{"n_layer": 16, "n_head": 3, "d_mlp": 768, "vocab_size": 8192, "norm_place": "pre", "positions": "rope", "rope_base": 84100.0, "extras": ["local attention windows", "gated attention", "capped logits"], "init": "trunc", "init_std_o": 0.00319, "init_std_down": 0.00226, "schedule": "wsd", "train_tokens": 340000000, "dataset": "wikipedia_en"}
Each number is 128 + 24 x the weight over its row's rms, rounded and kept within 0 to 255. Layers, rows and columns count from 0. Numbers have three digits each. The size before them is the row's rms in percent of the matrix's.

# k: layer 9 attention key, 384x384, rms 0.094, rows 242-255, columns 0-95
# q: layer 9 attention query, 384x384, rms 0.0957, rows 243-255, columns 0-95
# v: layer 9 attention value, 384x384, rms 0.105, rows 128-183, columns 0-95
# o: layer 9 attention output (transposed), 384x384, rms 0.156, rows 128-182, columns 0-95
k242 114:132155079091099131165140155122160093153138144105143124092096133132138160149134163134078150139118130174113138110194125128096082131103100110101132095156084145142107160126129152110113140161119187145135162146130114093149113106099104127109173126145130093092135133122089132139162138153146150154
q243 117:120114131161132148147087101127141150131138071134164131056183114124143152109114107155133124127106139151095125075122146091123126132105144142149131123116146154093143109096093142165121098150148121107135085126120144120132133104075085134126145150163146167090081187116151137127094112124138162157
k243 135:117121133077137126097119132186085083153143127153139148139132111152088145104104167068183155146100118103161090119122150144158122094100120096111134134092121146112142152116136132137131108128078142129133114080126162155107100160121087095145129132086123100109131155114172122116137109129113132158
q244 101:139086142124126127095087164124127149083165121095107141141143145122166142152136124120121171066120151114093127174129108139131081110100124156147145097150193089117118088141131143122187101155107133174155151124124154107116145099132141092094150167117144110155155121133121143118095071089125114108
k244 112:132103153133089133141139184086097107065169103156118082117132122124138107121142145150134173082131124121105135137117171098178169124087166154086116122147155154130117183122144092112147122148090141128095139142114113123158094105111121129105139133140118148155109160142133135090104126112104141119
q245 100:096125105129114052133154152077112084133134149149121108126136149147127116119131117124136106097128127099136160083104109133094111119137119121161152123101159120142138131115157114174125137149134125094106102148130144104126087102146116105138174049103140157109158124160106125152164143137084134136
k245 110:154104121174147106168158136101130133112143142143170172123117118121101147171126098106155130110170092106138115123094138085134104095102109103129170085140121080117098122072148131127108125097144115171118124156149131140114108125110075127112133125167142119149111065141131097154128149132101123125
q246 108:121107083121089124149174181140108111138166137110111124153098153079112191123116106111152099113177140127085111136108129152127095122172091131095136113119115083107107107164096151135129124124132135128147116150126147130097127157124156099138123126125115088057138107130104099133098121128100116108
k246 109:123118144143140115140128083162141165176105093120098104133102121133104102111146117105086111096150175121132143167129167084101161146178125162113147116099135180106127133110136134142103126145122163098145140125102149145126096139143116121108124108127139130150081115143128144179155155104147136160
q247 111:104147180181076119132137113099155177111137154100154096127139156129100112106097115145153122098143141134159071126116117132103117109109148172169158116168128092121163108151124184128118138129155120132128128179153135134122134108101134158112123128121125144128115147116145108080120124124137147130
k247 112:115119139127107097085143109161086127137105106110133145124077145123109106116133099112145127085124103122170108143120066132139105109129163135106144126136149145114149124092138134136126193141122130092108132106172128120119128156124151132135138133134129147174127098176102110130063082081078084157
q248 123:172090116145139117129103134105147106101114128113109124101123130165106134151119105107120132131171150113115137098085158112161128076129123105124098116128133143110097112123133124092192146100074114128122147111125161129134100124109104127116102169113160105158144142175131097137121090119205121140
k248 117:127130104120116149133123116130129101115145182148162196137125125135142137121121125089166130098119132105100101070123148118129135118156127108104132144164105128131106168110128097159112136134125137120188124114094144116143105127097087119144134125093101107160142116099117145116145123125159142146
q249 101:139165094072152141136149087138112090106146176143125115163132114154113147147108131120142114144119128109131154156120102136084129121143117104094148123163108098152103168193139150112160088135176109197099155097134109148157130120149117115133134149103173135115072128120154170086139121136153143131
k249 108:092137150141177108095154109177118162117089123114163135098146095106143100147137120172097128153082173120142148129122095126100161126154124127088137125120104101135115136135144159148152122134141128140165107122135135110150119116140124119121128116114113123147117104129101142107130132130108094087
q250 109:141150139123124127125122130165145147153120164111108085161161115140111123092122148132112139147098078110125146161152126109123167125156114095126161146127089137145179111137116124130107140169182121118131114131152167122128160138111136084145120068148120116143191088137170118164071137111120097099
k250 107:109164117157153114144103098147151130154115134173144075138152094126114119113108170104119091119141138090114153147135154156148121139107127106093160165106147105082136098113090113125124127109129090102111114149158124117136159189156108121156135128136105117124088122085125121159178111109152131108
q251 104:129137093141103102133142150118151114097099118092169125128124132126126144106130155127092161122122090114087092146128123138076088101093197108104144145109161136119117158120122136124141145118070147140144129163156144139106090139149146105127153137161130094089176179143122134099167163124114166143
k251 110:171112098128127079128123177147108150169109117133097116165073102135117134158153134158180103106100069142100144074147152126118100096160137126131098112172128148161139102084099084107113126114150121099162152142119163113105113107096158091128133121125150113127147131159117150124163125114091124126
q252 110:154144086119096119167149172111119115086151127123148118112114130143110170121071115153134131143128096132118192143095114128139144127138127123089118157154062096120118118123142147147085131118096092123181143129142123120110105165130105100158150119127124098151106129143126069141105070072136140143
k252 113:139101143124162101085090159162128140114092136144116136171174132138124184128123153095144131108139131116161155142144086134145184142161119154131124152113097126137126120105120133100135115118198075094153136113150149183164133138161083140133152120125117104146104158176120148133155129124122125146
q253 106:168079160097111088107086163134118114115143084156173130103069125077154114111109139067116104161154145166151140150132117134142084143123171100145130138116156130127171173151157163145152128122107125134145123103092150129118130116104096117176103116153118117123093139161110114101120161158157125119
k253 107:148103115130057091131137142100105111099099156096170091126149143111133142168124143140108126126092145120120133143090084157131107105101144112146122139138113122121127156128123153169128129081148172144142108096173168129143092108164146103146107168155133146122121103106140138090136134166124109155
q254 113:200100142142091183157172140097123114107166151102117131142121105122124097137142131145130117118195101130130121106110124078175100119130131127114118117114121140129121129143115174119074133086127157090154136124146132120068125096161111082139124124120124140129158090148154147116099121119126161114
k254 119:115082148100131121132140103143144141129123149143131172150148142150122105133118160128124121117115161174111107172118127075097142131145083126156128119163074158108155130066158111166128176166113131130150139163105141116093138108182141126155120084162137111137113116151086182113155110097108105111
q255 111:152146130137123150106071130082134126105085138090106186126138153124116120156099123118129137116147131128163169142126143118155141129104102097111108149146128177114127080116129128118123133087115143139180176101132124153117055129116117082085123091113138131149108158122109107126146128133123152133
k255 115:098099107125124113148125143104145147124138113146172115108174180148099113127159136128138085061117114109140155158075114126138159157136090124124133122142129126132099147145135136116121145128122126136117172160105101119130116139168075080218107108126085141106139147133095106086096147144156144111
v128 110:133129137102135134114167150168143124130145155105136116129125141111088175165124186118123105120153146128119115127145091149095168170110156110144078132141129120145149144161102163129143151125177120129157129129138138092109098116122123117152133120154082191127108150130157112098111163119105134125
o128 105:156115178126183117105116153129148149137107114108133152172111165121102133131090088145113112126114150126149127126181119159142155109165145113125134149143068160138167092102143158092152144123129143148163167156122136102138090117138138121106094166148077107141124126097110116123125100133160106119
v129 098:156098115144146150079123152143136071089089109105119119099123123099122123101127126141065138136131106148120127140198111121152122094119143138133128106147130085158084137110136091144155160133099125099160155133119143081108195136144112120144126106143122100138148131102140165138101145128106152145
o129 100:132129133117122104137142161148122124157169133164170133106126131100139098111120143140126119118180165153136128113123092106139102162114139126124137103134114103158111164116134095132114145127094144141090119104115102133094165111141185106099128120140174123154130145133131177161097125147113116107
v130 105:116122165138126114152104121109071151126128128159085156138119161097087149140118111143141139087195131134073153099133090106135171125138118099133110103120174090096122122107120145107151123147115106121124134131149135133149108160133153173120156085138138158099192125130107151114157124147126128112
o130 104:160123119143158151106141071121142137112080185139084103134116122133150136119094128104090127146156184160133130109168118141138152170130142072119156162159114130178080113098131143136085109098127163118153123131124147130138142131103091146075146110138160132139172138137145160127161112135112156164
v131 102:114104143112113105117127147103136117093127120125127134117145103102081098085139111098064100128124195114137101051145147128141129154150139093128107112177142104157158105118148151129121115126143145130179135129090140119118129117099145135142124160111109153151120130087129102140146086168134091092
o131 104:105108104112108120128115144123114172125106163109083121106126127148095093087113157125120128148117133156074126123122127153136153117115123124193108114125093152151176138145176146157124121151105125148134168087141111173144160092167116109116108119165127120143102119152163111160093142107134124128
v132 101:124088162162171147153152136155118121150146131125155106115146127106173106113128138067142114159140144125099141110125129140118148141150109149173176094132160126141127166130150122109129128128126156153115101119155099121105132102149119175111092118144142120111123102111098084140112122154137108118
o132 097:107156144172130142119108151117106154179090138145124117099153116130126073100164131134134139118146120101147132137144165124142160139145121122169095136146108125149142154126148117121090125089143127153146139124138111132144125094138121112095137098160175136105126116096146124115122136161145149145
v133 097:139140125104131093128138100137114160124154105146102164146125140136131145156124135138095165157135108148120178139098161119166088106140077112104109130123133167134092118106078120151147117139141090102070141131120129118122136131131073119114118120115130138117159144176134112119133090153147171121
o133 094:082159126138144178145143126135152116142139113103151128153136107149166158163151122157116101135121155122166124116131126141092135148139103109111096157153140148142127126144079126172129143140102134160120145161157106163087093129136158122133139130130131211095114114139150163078123112095151130098
v134 094:173137129136097114095150185126141149069117104173114121123159125121137165114163109134124091181115169154151082113119100086100126151107102129136078138129144137114118149147121113140130157099100087105145147155077105147119145103123143131149151101154142088097137122135159177142119107105131141155
o134 094:162149161125129134143117146148096155112110119140154172136125125132113081086150142105160088135137141142118101144103089115161145117094137107128157084148117117161128136101128125161150139140128126108126142087106090155134159152129148126145153120118154124109151134118131111126160122160109081141
v135 097:147106145157149119123119120141136151115113136131106141090146132102128156112118164129089136148123126113172121100112113095106126122125156092126099123131138112093141148160154126100147165137092168129109145124136125119128172160101140128107166140137082160113121102138085168033118134139172120121
o135 096:127144117163105146121097095150122143120129134113152123131150126086113088116152104117112128145135163186110124160161179154153159137105173174151142152139136121145123122153136118104101108108106148107157134114144150135161124153115154075109189164142121142121160128165159115084147160125105104153
v136 099:151121152171097163146152134170126173081121133122162113102118130129119137129171147144108085104154116122126133122126153059142095170163084108157126160115138162138093137106121125101172107105106085094137171137163163147121158121155083127126118113080135112146129121135175120111111161140081132155
o136 097:124110133118144136131144103131096166132082141120166119121108111103152143110150116110132116100170154152135106128117091069128154125134164142136095135165104158075109130149145082110125110118086110145117163153101121105143094152133075056089136138137153132135099084120119131138104146123097073116
v137 108:098105174100103088154109161150136148104171098140146103096150134167185144164105134103103127114125098114112115164138112089135132125164101130117142131121144105139125199126131118130159109116128107090147093077132163150140117126155118174124132086125152124118104124122140093161140105145102139108
o137 109:088116073116107145173142124132133123136137143157134116104136175151105079141140115135132104146126113138125120131109154192142120161126133148121133117142149161131120139083121094124127119095185077141130124121155099138145140100130135140168128159133127139107121114128145116148103079115096152143
v138 102:098183095143148072148065116081137169110104152120086144071164097102094122125122079159097116101120152150100093130160143126143118111165169155126126113140113116105126164138084140123127119121153159163099141166135090137098123115059164141139108110166092119146110118082067114103095123104147131129
o138 103:170117148140097095083122148109128092104139093108143116110114129143092141138118139123168147109088143099131136079115142108116167142135133143157136104099117102162103128115136135125163142135109163127163132086120146145113169118113142119134138068152191097158116111080173147107186155100136123085
v139 095:111129091125169126173161121132095112111155165137108151121147137079143125125122101112127129132101161122135146141175106116146116139113124107123139087150115154120154114166145142105127169100187105103135115136124100163157136117141105139123172131165146141108121140106121196144105141121093136126
o139 099:178151152166153124138102118124122133104173144078137141095127150107127105174169137122100091130147129104145097130154131082133153134116151119176172141089114129176184125105140128148142174148118093150109122132150108144134135112097121075126143094164114138142096119132138146112118146131115131102
v140 100:117146130114172117143143099154111142059117131121149139122118116123125153107132149115117118095100130163111105106097148155091090098167133135114136129129109089123147139144133080142123111149130130179133151134129099137123110163097145128141115141127174113085113158161119118127136137091165156163
o140 095:110152156107083150087111137141154109197159167159096108139135101144135165130123112117175126107130136136128143095120094109098164128113126158113122119129093129160121094155118109123119104104146156142100117151105107138122104142093111160155130118125149095071135155114127096087109155158070088183
v141 101:110154115100138131179152118082110134152110080112120123081075103146141143158135147109130123152102133091156140192128123095087168146135100134091112156087124138098114111133132113133118152152122118122138146112128111172145134094129129105142132135154189114126158141164111149129153153116115133099
o141 100:112108115116126156124105115092112125142114115142119148126098086134104172112130138149148152141078143121147146177121140123091109138151103113128150129117097108072116146160081144120112126140156153132151119148126095104105130101131137110158157145054115082108137145127145137143179080144108114104
v142 097:120125123125181118106129132127142121128123162126143142139128133112118112083149149141119146155112130135117176145129130099093138102171084124114121098164140099198128147146132145108140144100143128120154135114148123101112130144124149146123117123144111133163142111147105104142140112134161115131
o142 097:083119089157113190145146138144117167105141098117092122116128146139156116162124119140095091127127147140095130137138128150124155086141144138118159117129115158121151159118125091091126166118158114119121132155128126115140100151105096122153087134068104107133129107138129089146095129104131140094
v143 096:158147083193117073147114128114136138107115133147107150119119176148139166146083156148140134149105126091168137104128135140126124147130136142086088135094160109142127094143115100150089101189155159184085113150131111103126144085100117189133124154075172076128102157146113110146103159117118099118
o143 097:099110134144133130095107148131145167149155124144140064160125098134099145140162152201165127124132139117144187173119078126111150115101163105132111110140147161146127111143107103142180135135131086154147088128119161134125123102173135111132183091092150143138169135111112115145126139103132124137
v144 097:155113101112081155137116161155109127093128107157130151119167124116155120167087141120116140120100134124136134092115136105105124129151134142139139132125152146147093168126133135139122137143121160134145126118139148150149122171140093086117125114091152111140145105140168119137131126089140116163
o144 095:124151133141121145142176090136104115151111117153078120150095109098085140140141124102125133152183126099125144143092129146142182099108111131144169117112167138153060145134106093120137118134135124122103135141093124110122077132121135099091144193137123161108099136105107109128109145098130092111
v145 099:102158136144130125111140101062109091088181167143139123117133149128130122084155082128104142141137148091126135171139147153142118100104081086105121143125122116098143106147148164160108113128135137094112109145132105147109142144135129167106145102136130149120098134101117097161125155077093099104
o145 098:109158095128114138119147140106109120136144151092088118184146140145137112155123149157115115104164096133145125118135142113197104104148136115138152098154063168138101128110127113163115143144173088105122117125126150140137104146127143118124086124137108120091130149125157173134142096181116153158
v146 104:160145162150111114144031093133107126114115140129130136128171152091124163138164136176125109093114115150150165131109138091119148133098105065115112082150152114092120123108126121126145130169131137145121162119094134135093087126118127091114139120107109143125147144185086094108116125124107117108
o146 105:119091143133129053117129157141152124138099159099072112168136128110118139136145123098141117145121110131122168133080094137131146132139096126122101182130134083170117105106115103151140155114193089129132141171138121162080125146153119126154109123125112092055168114190133149095148157138098144152
v147 099:134094138106096114102102104125140183122156126129148150090087081140119108129099098143172156136144117096147123108118117132115189142142131141109115113142139097134133153134123161123109091167096158090098124116146143087094167126116109142058114076119134151141129203117168132097144103149141102140
o147 104:117143090133124144129092112120088154136122163134122106101128117139078126108117165119142094124132141089125114116131138116110162081143149129145156127131146116153102110085102074144118139164065148098113103135121141129135127137114120121103202108101117157158198132133130112087115141131120112144
v148 098:149152154115101156093124133112078144187138078106142061150153079146138142115136110176130132101126115162106136120144101129137141109136156135126091113106146130089156133157173108106119141129136106124085113151124089095161155133110129140094136149147166119147172111126098133122097104106146146174
o148 099:119109074138161120121146109137133138134114146116119139094132104116183151124148122141173167123120091160140088150174109095146105129118133156116093107162118111143111098144140145119146151109117148118103126119113170114099160122148158116099142113134136116132101128106146130127150133124130173119
v149 100:135144216175073179190152160103140141109147131125140145113097117111149145125121083133105179122122132133111152140140142095078140107125131158138160099110132099133065071151104096160108122145138159170103119125112121070126147136137160119161152113134130122122130126103128107121161086123134117144
o149 102:152145153133122153115137125129148131143107128107169128101115122169144141098117147119147133136101120100097125092116134122139114128153095124128119147144161138169127102131102137102135124122142114125108196112081149145140122121136114126128097100143174165150157128173114130139109086148125101145
v150 093:129131091117125115151122133131164111141135158142106129106156119127129123093191111070112110133120099146140098144092101122138135092116122125115094105113115116132140130136149146137153151104090157140142119157151131154090130131162126131118113161166126083128126140113165139141135149082113146096
o150 096:144135124077179102120135144116121120176080169153151152082137121077142114099113083151151128122172091119131094127130104144152087097133097159103166110073104107120162208143135140163092184137121152116073133094072151136129144125120158168126141167157136070115098104125132139113146117172137141104
v151 108:124141091175094177136152076134111129116108154126150089153166110117142111096128177163138127122122085146144164125090145122136129132138128126133105163138103112120156104116073112138133131130088197101144161122123117138104149121093121178111127143136072108197153160142132110135128101112137111156
o151 106:137150147163141122134117146130190135153111133119105141110123150110179141158136122155131123153128080062136150130130128092161093092121139123145099124144158148129135148164099147113170155109135127089108131099129137109097132117191090098140169166138148109140160088132083101114119134123089122079
v152 098:114147127144090125117096126126151132095114122116165096109130147142177161079156172104135121132135160130125143116094125159112181150125098161072092148122146158100111122136167146152096164131133125100127145144099085130165147123118135134152107141105144141131145102144108123143122099150144094137
o152 096:154138122103109089121154152103126164139100124111139112138131113124145155099141137131149125138145109142131173188149111152136115119130083093125150084103082113165143176107142129099135074139123165159164107145147183132118114177134122116131108108135111119136150110155132126141129160142133137125
v153 093:172110185132169098096127187135164109095164139182137118115115101127106131133161136113132134164144158119134065122148156117154110131136147156142116103127095101100117140127125142131096136142123081074181155093159163100109142116117141194152111116158156139114091150094093136128139169128149081134
o153 092:114087118131139092108140117155156128142138095111142144142121096129113072124113140174107073094130147102097128104102130122129112128093165080113146130140140140144146145119158145148150092110117142076133098095155124136178122141145095091134093094128126144128134118141110147133095154155134114158
v154 101:143135162121125168145168151110142110157126152103157142138098138132136121121111117145114131132133141117137133132116091160115133125175129134134097123149138151133133165123143169161143123165089145119153130138082150112194113125133099106135118118106076136101136110100139108110084133100145138139
o154 098:118111059138129114124109116138130112141079106124119142103131114157127119083119134120107155123112110129121156150113163131129138148102148152132138104161130152132146143095148140131128152123151136104140154098135148123133070126133143103100060161090114130113120133102075136092148091140145160175
v155 097:128120148107073120119107124097158150171120153135102123115125134138117113149117156116132104110101138113135138146130121146102123087140131132106096109100132135178117119073056140158137121118128093124118151126127110134134092130126129102129132112110127134095117093088172126127113115149100154114
o155 100:096130152142086087154163136133108204108130114170150128162115124126080131125133134110153133143091119114105141142146114124111090159133129126134100133141145157080150132153138128120146131130144091133146124104127129132143155116102096160148102106120107080143112120107143104153100103125144138128
v156 103:148111149110204120123148123154134142114110096107118091104142102121104114140150107090111144126127142087148136116128133144117122142145171153121118142138144097129106113078095112123121105155107105111158155121107143158124143139112133143086164119108118150138106144129132174099152110127118133153
o156 101:121086170136133136121122147110106106152102126148158112170128098117148147148098130113121105125112170118148136118170143120086159096134133160092131112116132131111144131107105108178098172129142162125088136189169113099141173112119156099145147102142171141139114132123107125136070122119096101123
v157 098:070125106104114139137119141097118129154151112121145123085119137112104120139105132143149153092115170116136157075119126129129101092161135129142129106137153125134142144138133063128126134130141145146167078114157114139186153108130106106139090105105165123154079161070129157116103091157159114127
o157 095:140138113145113113140157158102155151100133124124145096139131097154167079139124154124121175098134143098103136135123151142139104099140130129117149106150155160109176155111164101120169131124109127094123082134140129123136122132045090139100154071158156141111112142092140149148115103115171143168
v158 103:156141110120084137151121124165117103171161134081109166136149146123103095162105125090067112144135136101175126120140154084106162126128147076114140171160119136096100068136086105102107142108144130139083156119115095127141150136167117099119154160095097094127102114148143150126089089143131159114
o158 104:154182091128127114117202135128138082120122074113143144117082117094073103140178167117129154130113123118164080176119111145094104103123132126173128141131094154115146107182125127146124116150131134113148117139194101142122148116109123072119112144145128132126145135169101125143119098075115121127
v159 095:097078121131171128094131146122128152110116104138148106128154137132157122132148142173125167110124100131114151112134114124098152150138152143126102134112117154162103122103112109141127106096122127106108104137105148116091110120113132149128133106070123126140151107124140125107123143164119145120
o159 095:100075121138148138117143175175200141155168112108167130134158113141151127106116136167146148111152137139102174117137136122115080118134154125111098142119111135118127134086125139114129130081132129143137093106099110133123113138136133151114125116117155140138128159147131096149158145140178098099
v160 098:163168139128100119117118140099117186108165120104128119106131141148133109090152133153150103122116111148133104154095127104131097135169134144138132142108110192130109130125104103096117117080093093140158110164166106168130120119106145139161152130157129126131128104174134174128129123171129108136
o160 099:104104166099150092119164146114117143127086146114143112133128081142160123163174140154141122105167097095150123193115071109170122162164117129100153118101099166080131150155127102143125133144119121122069161113123163102106140152153119145145119111088127087112133125143101133156174146097133180101
v161 096:131114105133156172119159137144088121127139122151103099174142115108132123131117144088131129079131108106103099142093114113139152185121117116114107120144111117128109146139176169105130076162132135162154133158173156123129108132144113086101122153108107197115117186129135110175090144150118132138
o161 093:174116132096120144080100127085128107125171134147092117135115119165145106150103092091115129142115119137139117144126171130115136136111113137100135109120118148153115108150144127159103125125109123088111145120120127095133098110150083113136111142132095166119136125123143116126151145149093147161
v162 098:122154150163120089139149138169157131136069098133157148148168143138109104144168129142108079127126116146127132148076134156092148120123125124108139121109111118148119163100135124154129147135119117094165167165094143155099117147146111148143134129134166071120105108136106150080151116095095127101
o162 099:121067189156113115138124145113113139145083109153159138126188131116120107114146093135172086154119156162132127149126114163096073131138122123097113146103100105102113118128152125137124169048129111131099155129148143158126125102087133123173111163119091105128095132147119121114099167134149092153
v163 103:113150185131101153179161144123148108156133140148149106130125150156133131100151179151122109182097126145080110106118166143108126147163145147155133094115124124134128150109074148135159111091132169152148098099115113121135176140104114162108159134156110166134138087115140116153123115131148097151
o163 102:098131078149164114166133116168123071134136116164107123149141131151163096119150101161134133173075141109140133105172152131151127131113094145140109086158118137073113097105119088102126132133161080127121132139112110149118090131136147118065115166140094142167093118084141094125137107129112112120
v164 108:112126121127147126104117112153143151129141141091156134154096127133103128147168155145124151134130125119154096103157142166103112110157137154113086100092124113111135101113130117136131155172092183156147157103125092101128119143139175127141130108085131107148132147085162142149126102152137115140
o164 104:124121112139127115098110134153121193150130120162141105121160103130136121081134133128136125113142090142115127141130129107116115077096151116116118137108145095123149155107095135147140118191093167106134066089097130096120165106098156168123145140152125118085188152154155152099091108116101107072
v165 107:125126125110114112155100123123133127130110126102156129098166124142162132099121101176120111117108136112143131163147122173093153133113127080092127190096120137158146120093135134135140115130136126119142168114137106142108128133140176111181125177106129107134152113173149168168118136129117138133
o165 106:114132143111171094154110131151127118115142088175120084098108140129122149139118132145157119114161113096142103121071113144124133109087099127145124116123117127136114141143104161150064145118131121153101119163141101135111201136146132142109108133093093096132115115130125126147123099130098126115
v166 097:111080125162141156138163173156095147156104200120124133130150168118070095145128143151153117116109151138133105145150108161168152125090109110145111150082159102143115119134152160159134172128116135132110162156117116096172103100128211129115130138091134110132123161148103132126097107154103109101
o166 097:128118098108164130164146104128123143142077113136081119081105103122107129099074090139107111128136133101154155092117147142071134102120098130139153117148131099124125118113155153112155123097127114133158065154140117105127109155132113148104156163123144089174155111115137092143146148160104119100
v167 098:156145187085134163095127112168096080109172129109099130132201130154129124098104112129102122117145097149113151129140114150118159153133072131091111112114154139123118171114140114169150117164129119103097146144137126119149129098124158136084133119136139140126119132124140138085173125163137128116
o167 098:106158096134097135086111146100147112142157142123064151110165126122166101096131134112151110143139108121120105117154093153156151156115121140137141106142159130096108173081140135138161110114129161113117150145152129135114123119155127130125118137169098097140173099113132083108134132135142147111
v168 097:101104105081142105106116120133120122115123157114112139131128085126086168115147160122133158143094154152159132119164104123158167109128146148099147135125152134126131090139128142121119135134091168115120146111106144143130131119098135148130129169080168110154133155124098141102122105109163102156
o168 095:128139118135112104151123103092154138128140174143114085141116089128103139115143147164121159142136143121150106102132089152110102119194159144103084099100115113099105166140143125113142100158074160133128098096122130104130132104124114145100140137092126140111167085159086114062114093152117107126
v169 093:181127126079123129146109138134142126156118101136179152137121164099161092183104137147142169130119105121145132118072147140103180179131114155118108107135091166152094105159121127103116095152116079147112134126097114121141097158108097100123142141118112088109148125137134103146097137148112140147
o169 093:074175126139129100123134128122134127111104117144157125141144105202107168151179152122088160144113132108113100116121152156165130164129154118129184167103133127106161171120096117115118106124124159151117104140121120090134132123178105112125140129081096148110121158171109114094147137065127054161
v170 102:148117124168133138092118152161097145134064120137136174115139135147113106145129152126164134132115149113138078117124141154127096102108128120130122133140163100077112121108128104116118126121089180140099093078099158144128137121118109139134125131105119142143160115143156135109145134138148124123
o170 100:114154112169137111174122108145171136154136152127131168113118088120061140116145164116072162127129150106136185090113164101134115140123147172119131142139149088088136143129130131121130081153094141090156074089155127163109101115113135102097149128136120119098133094144090159108111125110142140145
v171 107:158097142102080133105124155177155139083131123127141131123084096112111098132108114122143062144118122146163144122139145144119126103088135104088113148123109091122167148124121128160121125144103144128151163141121147142097114138114135086086120133161128153129090143154136153122100136085100116120
o171 102:114174133154112085126157204138136149146142139145143158112137122130097131128090117090099123150129101104103074107090110113146132125123110126111164155114119085145175107128160120150107145109101103097132098135120181143114102140127108115189134124108122103180121103133150116114124122092081130119
v172 095:122100130134105112093130119161139137143126142108113117132152120186107123168125076123062103114166125101098121132116084138073171140115104108130168128112130096138145124117151112130136153158160143111098120124129108099143086136096137080089114140135093146166079150096126158123106145144150092136
o172 096:104162146077107077147122196125124111150186083169127161133084140139123116124135184119105140136121120088122146137147150110102117148138168122164129164088121163126141072102145181144107109145135141167140083110149156120144082174164133127129121149143150109125143093132107142144124124148139126152
v173 097:113122086120107127119135134108117123140133167116147159129114145122149105138092107121138104096168114129112160124113109156128121124116130099129102127142123085130142105132138126176145153139106120118116138159110122100104148199150118166112142137108134164150110124125131162155130090081102119073
o173 095:151122136151137110112107131120159140113097130128133098143139149130121149119146104124130130140184114122086111113082124119160130105108151172169134155114115096170094150143131101150117109111174051130140096144150159148169110107162111108129145124095082130105107113100126136125102144140139120141
v174 093:125104091131176151134136129126154142139100115142145136148113129114165130121098159091099096141102148070102130110104107071113115151103123140078116123096077121147150157112126108101090102126114123128109133125135132120128124100111179080111124133110111112169117134150119120137132121137154118075
o174 092:116135156123100127156133089124183151106130132142123155132088103120157122135121188110144120177148143112137092124083146164118139110132117126135154143122117130118119099172076119133072083134142122104124130159118147120066138122127147120134068156167126166205188132132143117108137139156162096136
v175 104:090148137126130074112102088088161163140088146139138121112096132084104125134151129147114107109165140154085123098152171115100144105162119092185125127136141140172159110126143129137146122108103105114158107110134133134155145156131133158157143091098129144123135152163088146138180159158158146109
o175 099:137085127162125104160084131110108119100119130119087123121113115134182107121133139153144130128139161123110113145139123127167154125108133155166160151136137129139153123153151129148166130108160137115122132114152107140115137128117143150100179129136170105083121147127142129103166153110119150177
v176 100:125115119118124141110099136128153174142129137129131088104119118107146112154080127122146122137140106115117138144113119113124137090115117137159168131154154132132134093134098148109105123141095141131106157166172130096132146160125160068124149130117122104131170096139133156130120119154131084134
o176 102:130132155147069097150145164130148151126090089163129132154096156122089117184137122116085095147083108106134121117097171131085142101114123131140125150120122101172097128157129123118144148122136106116132147154143124097112177127121160140114148127139161171122120137155108112120148087124132144108
v177 104:158173102134100128155117104089080129121097128086154139135172129096128118124134123108149153132089151128086094149134110134120133150099135096107112110139110151152147127148130163154117103127097157135131145141105116155133112112106150071118109170083118108162143143141155173100150101082141143151
o177 103:146145157103170105153133179098103089120134102121118131097160173134122140141148091108168115173137103099119102134133086152083142142105117114084100143132139104113109125157105116117137131120121123139175102086135131132103109158082114157115125119137092127119115092135119101099171155084144101107
v178 096:157123147121134133137148103105051100131139115120087061111120130132082143173123153118130146074138128134123138183159116122115116122092173161130106102118148095083130097084112151094161118120129148121135091132133159167158163126112138147130142136165156133179100116118155135137118134156135142131
o178 090:155154101140128140066128167093132153134194124132146108133154131118137089161112114148140117174122128176097100109150142148133104130115102108130127177073137104086119070119164140138181171146134116088117131141127120117139142119129081147100160120183131111146142078077111136150117095114101174135
v179 100:112120157050162121098134099119095129108134098129086147090147105121148127094093110120122154154124077135173123136164141114117125093129113167121130139144145174110175120115118108172167168108105172120123158141142141103130140164110101124079099141121132124186173108161116151127116150139111140123
o179 099:077105097163125169147110144126148115149133103147125116154114135076115141159113099109162123147123137095139096154148106101120171117115145164121116124127126081135100144136102143154128105148111120136130150083104079130123164115150128116150138166146140172123143132102178086157167118136139123087
v180 102:100134138105100166147107114149146083113161115091121062135132126131150141089134162111140129126133116117154152144153097099131151088118146113123093143113163131139107127127125132108139137098129081095118100112155129117142140079132129150090140135121145146137139111123102171107134154124111095153
o180 102:153155139114104132103099184132101122162149167092129138132143086120157136117173162166148112148108109132090169128156122114157127145129121172086131116142127141087145157080084121127148146147114178126096138147148138114108143137172161123074153135129132156160153140126078109111113128143111187126
v181 097:120127175121129122151133150127141133127147097121114155143133137157100131145177121141101136118073127135137118149144097108127136135168092148097200133155122131118055127146155131163136143131080092115148096150190141137154137128148107096107113170162134117095136129115094159144104156148118126132
o181 097:114133132139130103111186138104100153147155188108114131087141146107108104138092108117119100141116183113122133137098123098128111140154145102144127130098149104105120137102155139170154120117107079140125136144097143175136116107136143140145114123109125137171108125113095122112142153168108129130
v182 094:199097161118163126130078099129113097136165088124130120164135151094111149127122102144118138151166135152121137134115116115097116117141115148119136139125110104108138100125148084121144116110092119130120149120148123150132128105119159128129152120120185126094154076088124137128151139113110133160
o182 088:146141130144126132083123167128136141116177141122097133136148117176100127145142110163161152095140123166128140095156143110130156073122104130125106140120131170132137128132119101142167107131147153130113147132136134100093106080133149100087120143116173096138130131138147123108174130121113150157
v183 102:079136134154051097111125114100146130147129128102106125091157132160138105181106117113123104126170117127107076089155132132127094144114135083106155114102127137143137132168145144136167152107119122145117145142155113129112152107105106082162091129185115132147118143093141110157157127090097141162